config = dict(
    n_layer=14,
    n_kv_head=4,
    rope_base=51400.0,
    attn_scale=0.15,
    init_std_qkv=0.0151,
    lr=0.0033,
    lr_head=0.00735,
    warmup_steps=0,
    schedule='wsd',
)
Each number is 50 + 15 x the weight over its row's rms, rounded and kept within 0 to 99. Layers, rows and columns count from 0. The size before them is the row's rms in percent of the matrix's.

# layer 3 MLP up, 896x224, rms 0.175, rows 57-69, columns 168-223
054:00 52 58 37 50 58 20 48 39 46 54 59 44 37 29 50 32 64 44 37 39 39 64 51 50 52 59 84 41 57 52 66 45 65 68 14 38 55 53 54 79 63 00 33 69 38 54 42 46 50 43 48 40 49 58 39
110:59 63 57 46 67 55 44 70 68 39 50 53 47 29 44 52 66 55 74 47 68 77 63 68 55 44 92 72 63 55 54 49 74 33 57 13 46 59 58 47 60 50 49 59 58 66 51 87 33 33 40 36 41 52 33 62
099:50 57 35 11 56 41 32 57 62 53 48 37 31 39 49 39 39 46 58 49 49 64 36 37 35 60 86 99 38 55 61 58 27 35 13 46 56 49 28 52 52 36 61 59 52 52 50 51 45 22 60 42 31 47 54 61
141:73 56 52 30 63 67 23 56 41 64 57 39 35 57 37 48 49 78 31 43 70 26 50 34 46 48 38 43 28 57 15 67 46 57 51 45 15 15 36 57 68 76 45 57 44 51 47 73 37 60 58 66 58 36 64 56
092:30 47 22 36 59 49 57 67 40 69 33 44 45 65 51 36 27 50 29 46 60 56 64 50 66 65 60 55 30 58 30 53 50 30 45 50 50 31 45 49 86 50 28 48 72 39 36 72 46 26 68 59 31 32 39 41
108:43 44 24 50 31 71 59 48 48 48 76 30 50 70 45 42 52 81 76 55 55 53 58 40 59 71 68 52 43 64 33 68 37 45 48 63 47 58 76 77 48 26 69 54 69 27 25 42 46 40 47 54 61 51 73 42
073:53 41 66 45 65 53 56 35 52 28 58 38 53 99 75 66 61 43 69 56 28 35 65 69 78 45 63 71 46 31 52 58 67 49 48 31 61 32 67 47 46 63 54 62 14 58 51 58 33 28 52 50 77 58 53 56
040:48 39 49 43 48 70 50 80 45 41 25 54 46 63 29 40 33 67 37 41 49 52 58 40 58 53 81 49 41 63 46 73 66 62 61 31 30 62 56 62 60 39 23 39 52 44 36 52 53 58 52 20 38 64 24 71
125:54 53 64 38 69 56 33 55 43 41 52 48 64 53 49 28 45 39 33 40 54 71 61 61 70 61 62 60 36 48 35 51 56 78 52 45 27 45 64 69 64 55 44 52 46 58 69 47 44 50 51 42 55 45 40 50
123:57 59 50 48 58 52 64 49 21 56 46 50 55 38 47 41 58 74 50 56 37 71 61 62 14 59 31 51 37 80 55 50 50 44 50 44 33 61 81 34 46 60 69 63 36 56 62 53 17 42 52 58 34 49 56 64
072:35 80 24 39 47 65 61 72 61 43 69 52 70 26 58 47 56 55 89 22 49 58 32 31 44 54 63 28 31 54 38 33 51 40 42 50 56 49 57 53 47 43 50 59 41 54 66 46 64 46 56 52 58 61 48 52
058:62 53 40 43 66 41 64 53 41 66 57 57 23 36 75 53 32 51 44 26 19 30 35 48 50 56 42 65 71 36 57 81 35 60 42 43 56 63 50 50 53 24 30 29 29 35 59 42 46 30 38 61 63 46 60 59
126:44 55 62 29 50 31 45 54 51 48 28 64 14 56 14 71 59 32 57 22 69 81 63 40 84 47 71 44 53 58 49 73 61 42 54 40 54 47 48 76 43 53 55 31 51 51 43 52 51 46 74 54 47 43 59 50
# layer 3 MLP down (transposed), 896x224, rms 0.365, rows 57-68, columns 168-223
048:48 57 34 62 49 35 54 42 58 68 43 29 78 38 54 36 61 56 48 63 83 47 28 68 27 51 39 68 43 67 58 38 55 43 48 41 54 45 60 40 10 64 62 47 66 43 75 48 73 41 45 59 60 80 51 68
100:53 49 51 67 33 55 42 50 42 42 80 56 50 51 52 47 55 54 52 47 45 63 33 66 68 22 47 47 44 40 37 67 30 63 82 61 51 42 42 42 41 58 47 48 57 64 44 53 50 34 67 86 35 44 65 90
104:38 31 42 42 61 00 36 75 57 57 51 55 47 43 38 47 77 43 56 46 61 25 45 26 25 42 47 42 64 63 32 41 55 45 73 50 47 41 54 47 67 56 60 51 41 59 48 32 56 40 63 30 36 55 44 52
123:41 69 93 27 36 38 33 25 69 34 38 52 38 33 58 64 55 46 34 40 56 56 54 56 47 47 41 40 29 67 65 82 38 59 67 61 49 63 51 48 79 50 37 37 51 44 57 65 73 58 45 43 36 42 56 64
078:66 78 50 76 48 62 28 50 42 43 52 27 69 09 59 48 51 57 56 38 38 44 40 39 52 42 63 38 68 14 38 38 46 54 72 76 84 39 58 54 38 52 66 58 46 42 28 49 46 71 49 74 59 64 95 51
114:48 28 27 45 48 57 52 51 73 65 52 45 62 29 36 56 57 45 53 49 44 50 69 62 49 51 36 50 61 73 70 74 67 45 52 45 42 53 38 75 46 62 60 63 83 71 57 42 47 44 45 36 62 86 51 34
084:74 55 53 48 60 51 46 12 57 45 14 32 51 54 37 30 34 56 46 37 59 44 26 43 64 44 38 42 66 56 52 45 50 47 83 40 45 19 49 38 45 43 53 61 48 45 57 01 28 23 73 78 32 51 64 47
032:48 50 45 48 42 49 28 62 37 44 57 47 39 34 45 17 49 54 37 45 70 53 28 56 77 56 41 46 32 57 51 47 38 34 79 83 52 73 50 57 52 54 58 60 57 83 48 39 47 79 51 71 57 30 49 44
099:35 53 33 57 56 72 51 43 46 52 69 30 60 49 51 42 52 34 71 70 65 35 50 51 29 49 28 06 74 46 29 56 67 39 70 61 37 65 64 39 21 39 66 29 60 34 66 97 65 50 63 42 48 44 42 70
119:43 61 57 55 59 63 39 19 55 44 28 63 43 47 50 25 65 36 33 79 73 77 37 44 45 32 40 45 42 43 77 59 67 58 39 64 41 38 40 16 56 32 34 55 53 69 29 84 65 51 64 22 49 36 34 36
066:22 71 57 30 63 33 38 32 65 66 24 67 81 27 43 39 34 33 42 52 78 58 44 43 54 57 64 41 58 69 49 62 32 51 58 66 50 54 39 49 36 57 56 56 78 39 49 50 44 50 78 65 49 56 51 55
050:41 52 19 53 73 55 81 50 48 68 42 43 51 45 53 30 36 33 71 55 55 54 40 51 66 57 40 32 55 62 43 45 40 45 52 55 68 57 45 40 88 75 39 50 37 49 62 35 64 60 63 64 38 95 43 52